{"num_attention_heads": 3, "norm": "rmsnorm", "attn_scale": 0.177, "tie_word_embeddings": false, "parallel_block": false, "init": "normal", "init_std_o": 0.01, "init_std_up": 0.051, "init_std_down": 0.01, "learning_rate": 0.0069, "beta1": 0.9, "warmup_steps": 0, "doc_mask": true, "max_steps": 9034, "dataset": "wikipedia_en"}
Each number is 500 + 25 x the weight over its row's rms, rounded and kept within 0 to 999. Layers, rows and columns count from 0. Numbers have three digits each. The size before them is the row's rms in percent of the matrix's.

# up: layer 7 MLP up, 256x96, rms 0.0757, rows 186-255, columns 0-47
# down: layer 7 MLP down (transposed), 256x96, rms 0.0648, rows 186-255, columns 0-47
# gate: layer 7 MLP gate, 256x96, rms 0.087, rows 187-255, columns 0-47
up186 098:485508518528523478562493489482485486527527442504507454505482492528521539486487496489469515502530517491494500477540543466457512501509507561476465
down186 102:502478518515494456498512500487481510531529468537487488549463485540458515470519543521489499502530499491497507459528525503497513496506522485529485
gate187 095:489446528471481515520460452496500491502502494464559546490502458524498461504511473528483477472525543527481477486534464497498495492445508509494493
up187 093:521490522528478490513515485505503542528479448467483513496504497538559532486537511507497504474549488449500549534507511508485479498518508534507515
down187 093:490525474457514501492479563491470472508468483540518515487527444487501499466473471502507500493466491508510471490434448515516479462499502476506510
gate188 095:478493500501472467503505527560546467514516492505547562478495492502504469464528450503540452505542510534482491502508477494534474516526523468516478
up188 104:497495515479484537497482471464466506489538482479534487519502484494452463514510497515521513529523529499492512474511496509488529491473500477523521
down188 103:514496497504479550555455517514512532508521493481475532470496535495473521471443513556475485501521508486534479496503532500468492469501526516538480
gate189 088:522470491503533483434463481472489442475510499532492496497500494498501517509503523499492461498474514486485499486506511509488542500502490483452511
up189 096:522484498513449447504521490496486482461467526507477467514540453527542505497541480528511500494489520503509446514481522498505502503540518496544521
down189 095:515488473526499486543493533534464511514489520514524448527455464505552518462519504505499476485539565509482482508521571470498484512504509461531516
gate190 088:477508464485482517507483518522531529554508489484483460509483494502464469478460522521439501512476514507499465474450492443498458512490491499524495
up190 100:524479478477501484505476468524493524522514507510530510505507526521507448513507543537572508514512440488489498524493498519508499480457500496516500
down190 096:454522495495479514474507501526502488508571480481496440494473474517535488499468476514492484514491504510501525501475497488505522465542493490548482
gate191 100:469522511533477488440513498509501487529488487522502517544567496509517547515477453438484479506471515526472482511519517484523471508487502533521503
up191 107:491452506550501490504501496515503496469502491522500491552525506465504539469524491461543474529509505496473496519480467479509485462506508477519472
down191 103:474528466479461497502468511531494511486551530500518506482486502510514510502480502507497492486505496526544507490466534496483502529522520559524497
gate192 108:489517464485485454509477491482491459454532462497473525477497491531500539518476502549484541546513506518483456470537498437508451538496503468491542
up192 104:489491525516520491491516494480512528490550487504479531472500519485503479478454524523509517483534529536510534460496512469484509494509485500443545
down192 099:473508473473525492478491478502481462484540531504498509509518496541484499473493512535497537512480525520499479496503487496509513492510443487454563
gate193 091:483492474490457493563465549486511485535525513479514520508519525518493494518492476490457515487496532491451498520518472521505517530523507468438548
up193 091:495460509488490525505526517484485538540534496478529475477514473512491488472468492487509508483487478505500519532470439550531472507528485484531533
down193 095:494479503467469477467525503497482538549477504543509485480447499477493514475496498528517480508518489555497498492508471474526493519507506550523463
gate194 102:505519509489478494533473551496493518440502481476487474472474516541493522548474481530516545530520518447460491541534497513518440501463449500519493
up194 105:462487460509457529547520503501530487515549524488492514475506496504518487519497524494501517538525490495494517486549482514473544497511491503496443
down194 108:525533503481547494519522488509503517472531505497485502510521526526496509515492497543520537535525504490494516507517531483468483524491493552487503
gate195 096:525551454533516478473492485536461516501526475505496514520518509495484532497476483506433529489505478545490494537498565505548474486501534475501498
up195 106:494497562509481475497510464511495515498429480464516507519520464480493517517525555489499556540515506448537483500431533508509481524482479491534495
down195 102:530456549538501520534481505504494485486572477461531511487560516518505469499479518486507464483488520497494536530570517467515483489487552512481458
gate196 100:512526495501487528502489526452493533480490543513470502424482509506488500510511513510487499466511519483463532461526512501488449549474494471467515
up196 095:523493480509489508521497479468514472507520500492519480525509540490542534495499500490508534526518495543530489570466487460500506463496443529545516
down196 096:488477526516513487462465519456485490529457532477505495476523505476521492504535495511539497461499532477503508478476489529513479469522501503480477
gate197 103:544514469507557503465499464483477516519477522556492526498486487515536465495480509524470474517537492556473515499486507497534507524451514498517474
up197 112:452492542498493498528478495480480470524499498491483510498460497462492506469536515503478480526485513491518466558547458479470485512481543468482458
down197 112:493491532514514451537482490503488511480477495501456475546528508467497484521504504537513516525517496498498500500511483459467540459484557478536511
gate198 115:477504485510542497527527493485521500474512473495489555526468500451485523529470508538500531516478512508487484509549475521475463492528518512513526
up198 098:501505493515469511479493490508525535505545532494490486510520493466514469499447528503544487540494468481496529437511481545536485480488525520493464
down198 099:469482522535492490493528503507499524502504426509499501534463471476498519487510539500508502474471494478492498526567494529493530468483500473530497
gate199 094:469497457528446493477533491530476466486471500491534485510490490495508543505485490508494520547509514532501547474477497476475497508446502475516519
up199 095:522503535546506537508455462486516507476536436505505514482529493516489480494510498506500505474511519479468502490509508534499520496587506508490477
down199 095:467456528525518508514537474475548519537501509491464497506500528526458539514462501532516510516461521528457504468497509516510523504485530530511514
gate200 101:496509445441512494532533536514512515481530521488518503517511450446540481484486484449489503452537499486466541525504523478527468496539528527525502
up200 105:513485431549491508509515562525482498508471493506551487530514526495484495491508457508503489468463529548490472496518518519515490502514496513513487
down200 101:492529528504472532505516556495504509489513489521504477488466502477490500456483472520519516506469468504525511480489530499527502513538525505510506
gate201 099:519486511479529492511489534540488559491512450485470510557518500507491505462514470502472498542504516491486523519532503511532503502533493492509538
up201 100:539480475493511486520496564485494503492532475484517523544494519482522501516491488501478479476515484524442447477491474508454528516500518508478487
down201 100:472504542501484473473533468462516460500473470527475522538496511489459513466523466499505504494501527520510470481458512493487499533515509509473495
gate202 097:466469511490545476507523483457476472504496527465519482479489542506504514464510518530522479519521466529540498513481498543444533498487513519503495
up202 096:485489500527501482517520513488493530466485447500476482496493499513486483508500493521458539550469500484534521500474531527493461535464530491519480
down202 096:528479543493512514509499543479522532465500510454493516527555447525501461538545537466508488469471483517457506494522479473544518527523510504492510
gate203 103:534486536504527510489501523505507478484485468524485500504526501508539466517527488506521537543498505533478523444487506531495526546501452515534460
up203 097:510479538499451535480458550478535476474467496506470513504536513518527504479475509496508508520558521535510511481492529530485514503478517481541445
down203 100:532488506459527486524494450475499485503467522501539502484477517512429516497544495542522506477485493483472536495471526518518514537531504467442526
gate204 098:527477488486468457442468443553478494509497539493520526488502547496476539521515470535483511493502518472484487501491484477510536500476460534514527
up204 098:473532503500512488496474516531478498519479513517525481497508499532494524519501466490472498456489553566487485508470491505526509511471534504490519
down204 098:501556473524521508506514540445477494496510463468505503520485490502512473518480536491477507490499483498496484501458471516502494501494528464507497
gate205 098:494460514498488526494489518565499521517549552491500500494465552524493481466501531493483512522471484515497495488483507492545499546512460524537500
up205 100:500497504527525503457481500512476449501513471543524527513503504509479511444484469457455445528483504498485479505498497469515490489522517482515506
down205 106:476508531498521506534454551473516477453454488481494512483492477513508482475486453501456504483494532503480472534520533504462510505458520473477526
gate206 101:536501468475482520497455470547510474523506540451486509492475516458498510508465495528498474465437525528508505473453528508526479475484535498443455
up206 104:510491459520490484505459521504532524481450520498542534475486491487509503510477470527514513521499486456497502450490509521486501550446467451511497
down206 104:481509443493480527501477515536497498517516479525518516527499480477490457499481452532475476513520509524443496468484487474468495469498519511491510
gate207 098:436476497485523505500455509514460545497543480480538504517529509505466469502541498467471525508521525467501482481479489495484494512485519558503513
up207 097:471471488507522488485514521460507515447471477518509509502503506478512516498526491519471476538505524463466504457533518523520527560499547523477459
down207 096:490509443469469503476523494499508491478497498498441491461517471511499501459507482466532528467513518485515466520536510511500508530520473497475501
gate208 093:509508485526490464494508537530517538484443530488515502528522519482460479501495479511485538510522502522527499480510531497494531548523503511500500
up208 099:467506514468520497471520466444509475495517487516527518497511521495442502521505490479513508500506547495474462520488530516502496530494496490453490
down208 100:453457502523540491464491508515500492489515466501502487514550462491549512501488492475529515498485501453534514521530530533477488495483507478510494
gate209 109:533443514503507498481491510529484508464525484493522563526571515499510539512499484500490496490514525479478507504489500476532482455505485504496535
up209 099:485505463484509516486465507536486489564506513539550475511537516497492489523499499484519521486501464481525470471495514474505480503519473493485469
down209 098:511536528495463521495506469524545524525539494502503515514525509472495520490502515486501519514491479502515511494516479497526520543524499498496510
gate210 087:492509505485454494513521522490483459505486484480474493480510480487569517519517534469490505528520514426515497520528518511509549502466474505496481
up210 095:518515465452475485535489464481517472550474501513541512500507496521516522524502521492506521506502448491494510470460506429501540545489485525499503
down210 096:517486528528474522547494478489462490494502492502465519514481487459551530473533499478489515487562523483471470533495490516511481480519485480485482
gate211 102:472465537493472486487494488479482468483530479464529558446499516453494472522540512467453481475488510497528515516460564519531466484505530498515505
up211 097:520499472556523495527552531484478499474550500501484484523505516464541493479519532462504503530536476496511504548548458502497500468543475508518503
down211 099:494508515545547473490501498527515495514458504491499514500519501507498502481531493529511457548447482512504498527517489496445509534531477536474513
gate212 095:457488465503529465525514523501506485567473501486523542511552498482496544537521512503524508462482485472513494516540473526493481506446459473470507
up212 096:478475502512511512526486488511511491479527526487504505550535469489500567482520503485532467500535487491510486456479481496470533489455473470524471
down212 098:499548560470482537458501465473523509461519512505494471503498486482530509475498494455541494482506483472515479508511483503514479491512455491443511
gate213 110:504469462506495537543494518463468535478542482523489466500496516511524498517456477467508480495484502491522512454528498537515520504504467543518487
up213 102:480487489495494472472515546481455501490485516513516546488513491501514514444463497509480521541511533489484511457525512492482477485531487542513517
down213 106:498459514535493520492471517522490488468489496488499510481458523511525501489467506511475509476497539506505467518550510468450465504532451486532511
gate214 115:554463516511444446502487485505465506491521487453493519515485489495506512499494512514483460489479508483494496488493504459516492519529479542517505
up214 094:549506551479464490512512472523471472492519466503491548483476541486501506508514448528460454533503486443535493511544479492514488493534468503501491
down214 097:453528464537526530539515457466504458468503491502523524494451506480506491535495524523492490486490498467498512519479475545508483511517540490523480
gate215 102:485501503451502538511479492491531505482532448493558475482487461482510454510476506489521515487511491526499490490510528477549491469491480521556503
up215 098:542501467487457513463531466538532476519474552482448520509503459492469525530535556489498512506470489479521529474507447480526508497464518527448479
down215 101:505504581485467535498431505499465479476512474501497553505520483494540506491504445483487482504493452500511475495488491513503505511518496496494493
gate216 085:481500488504468477495506513538513452535496506480499527517488526475521494487527459469471514499504485530510514521459487524531496525521548485525509
up216 099:530527468478487488511511477502470505536527532484447484520509460538510494502515506463506517498503459507513528509546510483516546459556536510469518
down216 097:455481524520484499506486482511512500501507480496484506524453525434531514528479468477539513486495532471508475525484454508520502542506497438520513
gate217 109:532478526532519482523501483525510490496467540459519529501549533513442523522463493534537505536481465521500524505493489526536471525517500504521522
up217 104:472500553444541493511539509441481485473497507526477483482522441480485484474478507558497520476492516500481470509500523516484528521492533498495490
down217 106:450505507495515484476518526509508493466508529533480501506487431533561489505537475455532502462495542489472506509548467508508489503505469475506469
gate218 088:511513486498524511463512453502462540429543500495474485487462501483525506523471496515474521461473510499479504477538547519503565508463482454477477
up218 095:518477464499514494477513501519496513527468499504520535479507528458503530479467537554529484478518475482467492481505513533519512505475488504459510
down218 101:492525524473462545518491493492497464463503493521493483508497511445528499493464481508489470490516531485473474468490544509472506507536514497484515
gate219 099:458481501518487511509461508530452480521523509498528511536464529493521482516467502522500513494520522500498484518529468479499433498482468528489521
up219 102:490508478481494480489508545502511521496506492493498484494559489503511516503518514480459460481514477493547516436471492486506519537519500510481497
down219 099:500548522515452485460493480524496475481505503493519480510483508468490498495560502529480520480482529498518482517485481574455459531491476474506511
gate220 102:488500509476505522540506462504514477516551508513500494526526473480511534512488497478520547475473513487499500524504454499512523501501504498517552
up220 100:518472487504511521489503471480483545467508451463509472484432512511539475493523522482520545514547492490495496500547509508489511514519481541489466
down220 103:496527447463528537496517575539489514493530507516507543448500486509482464535486536504502519564505493504509503544526462498506496470481502450496510
gate221 095:501499481489518520489484508492510528511533502478493503475513480521484511554490470482562488486499469534476471481517464511562511543461470524484481
up221 091:431470504496510472524513480514512564505513498499495445494490500514480524487507506493469466512495526450531518560502497475496437509484525459499519
down221 099:492504538463487526532511557512436476483500475491474479504509515465500488473511515512533496517501524480537509510490485480510554460494523498537506
gate222 097:466512511499515480517473497497458522520478506506509497490481466497505461512489500496524497503553476472468456519542518506562482550502474508509516
up222 105:491473514463476485510430516492492516500479488529463481523498556523526505528493520492476518508533466478504499503508502508514532514453479496526548
down222 102:518525506528485483504529501494471516546508493472522515471467522457531470483518461472506521482561517451520494470496531523508496522507497496508487
gate223 092:503497520518497474461498528517491546479495523540475528521472490474447486535518548483482488505484492459469463531498522470477510547498511486498494
up223 090:476507513523453504465483479529489493544512519518494492495540517494500543543514525534501447518500513504517458523490492502501467506479488491523498
down223 090:487516526483469482482524540488482506499506534520490481500507466514445494488545446500484519539484527579540484521482526509483524528475499525507470
gate224 101:502493455507476491528537534513510476475517480475524451481515507529535495531480550505532456519482517503535466525493506438501483508487511488518463
up224 096:500493500501495533506456498480500478454525483483530538509529522526470507520461523490469488516502485499448489521475485460516510546536561506487506
down224 099:504474461461516525552497534512485488469527524486464492483504515538470466513515550490498471533506518500503523523511510502494537459464496511515495
gate225 095:451502434475499539486517489518508502481481524516490540491496495533483523491459479494535491485497521474513453500480517498498494497484446513527489
up225 099:511477477494520513563503512544526543499456510533539488449500524494501523499517512490530518535539502508531479514480487492530485478464491548472487
down225 096:481493497468430517481515482548463501460511472561496509565493486485489518464469449498504524470497476484492526502542524481505485493483471482497517
gate226 130:483533463501503512480449487483485514451510481464489550520492464539446518491489515529505496513501524492481498528509534478493477499530529526510490
up226 106:502530464475483492532545543539503547496486497532476472524520498531476487464466522492526498508472520544497479522471466531518486506477521501478522
down226 105:451562507507491497506488438519513470508459507544499577500487512503473544518483462527505514501497502491498526512465480513503470504546470490541477
gate227 112:505567547515503506520477483481506474529513533501500486521502505511514552541443532502495497529490498507506462505521527489541513504488515480490507
up227 110:561487506466529520509526534476511499513511501533494510517487512525520509528499518509467507447462513525528486486496516538468506466513504514515500
down227 106:536509502490542439469475551498492477545500522505513472481514508493499494469494509503536515503478514495532475510494532513477510509505442479504548
gate228 091:478467473484502479512522525501505525495510499480553512500469506485476499528520530513449466523499456506522454477501510507562481568480503519487505
up228 099:550502494486515522487528464485485486502537446540534516512499513522461528516485516508513476534476488469474512514561474485505486522524488479493476
down228 104:480479539496501513520482512533486501486541499497536497511535497474479508512514505514480525498516478494451478481528494475522450522520490538489549
gate229 102:528473477537507505468503481499493518471491529532473501523565523573468459516489528476476515534496514491481495515475468496535539451455457475512483
up229 099:438517497463459511508493487536529470477492518478473510481487517490482507510514518531533531541489471488509440515458529498528498500507520518473485
down229 100:487506519494507504491495462496547492499504513490495439526504502488514523493460503546488530493504537502507536485494545530498510459505506517479519
gate230 098:524530495488459480502510508476499494551489490528463529461551512497499481473475532480522530457489501457490473498502544513486505497509480491513513
up230 104:506484547573536507520465486491503531453514489502485507501526507529530497519496484494498518525538477515520520483517513525471542507462489516506484
down230 100:519501546493517524494480478501550489488550550498509475520486507506473486522515531503500517502513513508502532533502509556541527533523492497439485
gate231 105:549525488469492466477518442504485497481498471494483507496465547479488498513455499511501492480473506570492497565538469478483534515530440497484533
up231 101:528499458526468481500493507535510444551480519502517484489516507506474507462488428537554483532505466476481489457500484480524521485522488519556505
down231 105:523477494506496486513518502452514523561497521505523511495501529502521543490489502561512487521524506473478488487480454515518493532474536518515530
gate232 101:513554467436522494530493498499495494540496492520500511490486496534459495482523490469525503488461517521499520464470500471483494487528449499505498
up232 105:505508452496458543485495492524502477538466516502554541437484499450547493530505519478441521499448494506487497502465517518535544495518500491488513
down232 105:476526472469489486483512480496498493520472510497488515514500498474501523500545525514480508535488497523454502496453504456514543455498499487509524
gate233 105:497547488482494455502454512523457480513502520497518483506515514508475482559485466503460506511476541482480498502514497511479503511511498487495528
up233 099:468509460514473505510521521532525453481489532516515528466473522498510483442483511514489477518502520465459483526556485482447491517498508487506501
down233 104:474533443543483475485469519488470494477480510512519499487468482541496479530493440513507547493466517492514514500457524520448479497497486495506529
gate234 094:481520488516559486439512517499564483467502469507494497493525486526505479514511512528490555559523456484507526492489533494522520507487497496484522
up234 091:508485450520515506477533522509531523471513482489517459485467461506511510514481455465522496499463485501528523485547462511465496509521478494503497
down234 094:467527515511503480531516491499459451512496506501527507521503533517512476527467516500499507487508525539499524478447498514535506507471533543495518
gate235 090:476519481551471520515508508533480527488510496429544503492462501494528518537502527529526492509515509492440502491506526466494509519535465511469477
up235 102:461512489465538468492480491520478500485505516510519504519490498477553510548522515470489510462482472498521521460492484491472524499520479492483534
down235 101:498478495489492510464471496491494503516481481490546479502488456504492469482501497487488523460487502518506504456497553502486467517511489533459486
gate236 101:503516512472541476529490505551491453542532517503459500482491513467518502482450460477469460507517447538486476494503473494523498474452529485484462
up236 097:513519510537496528502488554515529477477477512449484535488511537507500527490527505543555482477476540482534480530497560513488530533497496488524540
down236 098:518488545491524483472546442459511531515515507531497454494525520478499508490532480518495471492507521500454524502507507513524485532486512512462476
gate237 100:509526497450473494494492514482516513480511519487478511535482509483503509490466501515459506504450555519460522539512568496487467423487527503539496
up237 109:460545530496529509497521538475503490499496529486478484543539489464502507497520482532484509531530554493499473501522490463515511468493551450509545
down237 099:498498457495484514498439529548492499502463532470535507503472507513544510494516448516511518453482486497493541556470496493500495460459479505475511
gate238 115:511503502492556514506524493498492483516540507524491562546504499450485548497500494470520479455532455487494548485562488518481498504476485451519529
up238 099:502473552529501440496537491543539503516483500493495486500529490508542523558482479481521505489517481507456488481524503477476500489462476527491500
down238 098:498462504491518493469499526480545482486494536528523512457504508503495458476496461542471456480497496497512490493495531508481522492500440492511500
gate239 091:528464456510438484505505523448478487447541490540498464498497474527502482514479490503491511520505475540490489488478490492517467490509483479522534
up239 099:528484550499473554518500479496516509485519510523489517509504488503482521496515489489526508449499489476499507527505515494527491504465488480534483
down239 096:488444487509531521502505518483532492528507525459482511462502529494484536470512518475535518473519490476468484491490487549546520463488477512530477
gate240 100:453506432484502493477525516488485511499480504475525449503514449501494526510524506514520507501527495523499499458499513494543495544437434521484484
up240 097:473474497491521493473464500502510539472520463510519504489485533493508477453470539512510464503522475468462465491542532543535506511479492515495482
down240 104:490460516459525541523484539494527472475526431479519469490540509487498504507499460513495522518485475526527490521495490510504501457531531507470477
gate241 093:467499498484476474416512509523485486489518511492493565487518469507550487502516500501464490487476529515461518449512491510505494486530533499451546
up241 095:492504501525483515485479532510476510497507458540522577488488501521511517503464471513509468460490516518465479461487498520475491497456533519494524
down241 099:519489577480462498515515468530433515458487506488506485498530513469518509489536494489556488468509542493505507479530501485511482523542475494510553
gate242 096:489496494488490454512495527522524474487497463492498536464503483504466454546510520509491462516480480512485521488491545489525445504533490515490503
up242 100:507495506488535483526506485526526515481455482485513507488475496529496515486517465516551498491472474558525471460490507490491505498441502499554512
down242 100:494506532508487506523518535446477537519498483482504482500489532509483503512468458474499452512507526504485521515491503484491463512508511468487518
gate243 101:479482497466486523488456560474501500489475555473490483485493491487529516520468535523526564502508521469503523519542452498509509479503485502501485
up243 090:490488469519473467503471523488472498483517541469525508495518498564504497534491482515473491446447501494471495460486558504517527506466541524515502
down243 095:553488525460494510505490488499549485473468509506483502500441472492450517519502482490536534487494447514526477503453470484519525515486507468463469
gate244 099:509518514538496480503450505529481533455512541482483495515513499531487462502520472491484524484534480500458473517500529517483540497526464521491458
up244 100:463474502519456481501511508496510448500488469504510478517444483481478466491476518527485482438543522513454462550470520478480487459473492489495494
down244 092:482517490479519508484509501483497469524493460494463521491480543496543541506521508485530475532474500497490501493476475448538463539525481471509516
gate245 119:505529518461531463540512484507463458472517523494478508473475458506498520552512502503486461503477525503506503508520522481482524449525501499531535
up245 099:504504511532500518509439501532503513521509517491513517542493500512452453478490494491461562494519459486472469522513519495503474494511518510537440
down245 109:486491521550475515476478516521512514506549505504491499514488565503491482509484508478510503502519454494489547496478489493494484482505547500525476
gate246 103:485477458453515479474448511523511495503498534527509475527490505508505497515461479468509471510474521525488525504523516468461528485451536534504481
up246 114:495497508489482521465516480463521486481456503544496478492517471548505486480496489507463518534531502522493482452508564512547520525488517470497490
down246 111:456495439509538503495473520525477546509534532523511496513491499500546447519480488532470518524482546511484510504494507524509476489484487494523492
gate247 096:513456468510523507493457469529524485510460454457504565534490504486504449497551519493510518515461492540512514481496521495505477482491491516488469
up247 092:490559498501488434515507504512473525472506509527532434465495532462483535490444470508535518491510503501514475492453512534458512487544486487471522
down247 098:508492444448522490514546485455518533467481513485500525502545481509446518469495515521504485486505471483496508501537483473513500494477513521498470
gate248 098:478518506513481482483500459516514535502482515462536483484494495526470463492461456494489546488511533464489519476505534477489520503478525509485443
up248 106:438460489532469558527523508514503497488482484453549482490498537506506513467490578486510485474457502556499492495494490537487507478487533482505514
down248 102:515515484514500557490546498474488519488497520426510515460499476528477514497553485479487450448469555504477523478490508519474481502523513567528521
gate249 095:495512499529557491515502476512499487520524524462504499520510496511547505542480491523460489470505479492495472515493508463530504488509515513519488
up249 089:451478472467480530438474484518509491501457547528497502481471512484537511488485501506475474531471502510489502488492542521499502504498458500462460
down249 101:491495498546547511529517482536493511505531508485498520480500509481526454523463479518509501471500468476449472484529495454496510521448494485536499
gate250 094:481492521503513532520515560496540490475541501503525537525520482497470455519502540496516483494548548521491532503516526488427511543505501483487457
up250 101:530510501487503519508535443503493462530479495499533512485523498485511495522498503465472478494456489514514461487430481496530488473532506497521572
down250 102:496525480447499489470495461480529485547511497526501547476488557467500448486492500493504509507489510511498501492496507491512506485481483500467556
gate251 105:443486514485496462503546498482532504492446511509527514489520481511529514510473487514476477536503481508490476522537512496566524495514509488482497
up251 096:500475470489502519508496490453512556500499527498457522505489518516487497504561497511463548502483493521452471507483487459454520535494542536510479
down251 106:498476547493482515485522469498486519499520466496542493526487486479525446515521475506503531481463537521510465520485519477496510527544494498495500
gate252 091:496502504499496526466495540527503497485514502454485467476485509491484449511492513543454489514492478509484503494506469461568459459505502502525477
up252 100:483534483535500495512482468538461497516461519495482456531484552498519505519506478476499552537501485495542482517463464546496492554492495537502505
down252 099:504501453497480484505526481465468477455444481512484488454496464523500497513489474520511527472495491530457486513519508501492491518519474495480506
gate253 109:486497542504476512474532512482501527504480503507511495497513537529501487482482470492521499537511525494485503441521506580468479496487469512526525
up253 102:485505473508512518542548527502500502552508552515489507509464497507496473475499495497467466496486528491465510471504504500481472484546532495496464
down253 093:514504521527505481546485511484465529524544514465476456514526481522531513527502494543492529542548524498525514498518492475488504532529492522519471
gate254 092:520510495527480490496525524551480472544500537553514485502527508517492524487489457529498469486483542527522515484507543533503498529512511469508477
up254 097:511496482459513462496473476478492515543434481520487525448474527540477521521530505514514468469488516533532483538522454515493495488481500480450514
down254 093:456505569510487461500526475493532471518479504507484527494530477484486519510468473506490509488500517494463481498549515565497533538477486503491467
gate255 091:505505531518539506486515513542495507479473476537502525487518497497522469475447472517487506507534525535496526509481507478503505500550506477491512
up255 090:517481485451490490500477507438469489463523533491455488457486459487533510540448454533484543530532492466508520485507490477536506516473475477508534
down255 094:499514504489536531519517493487484515521551522500500480460513546482553537502474470565478519555511523525509487481507506509532495520484516530478516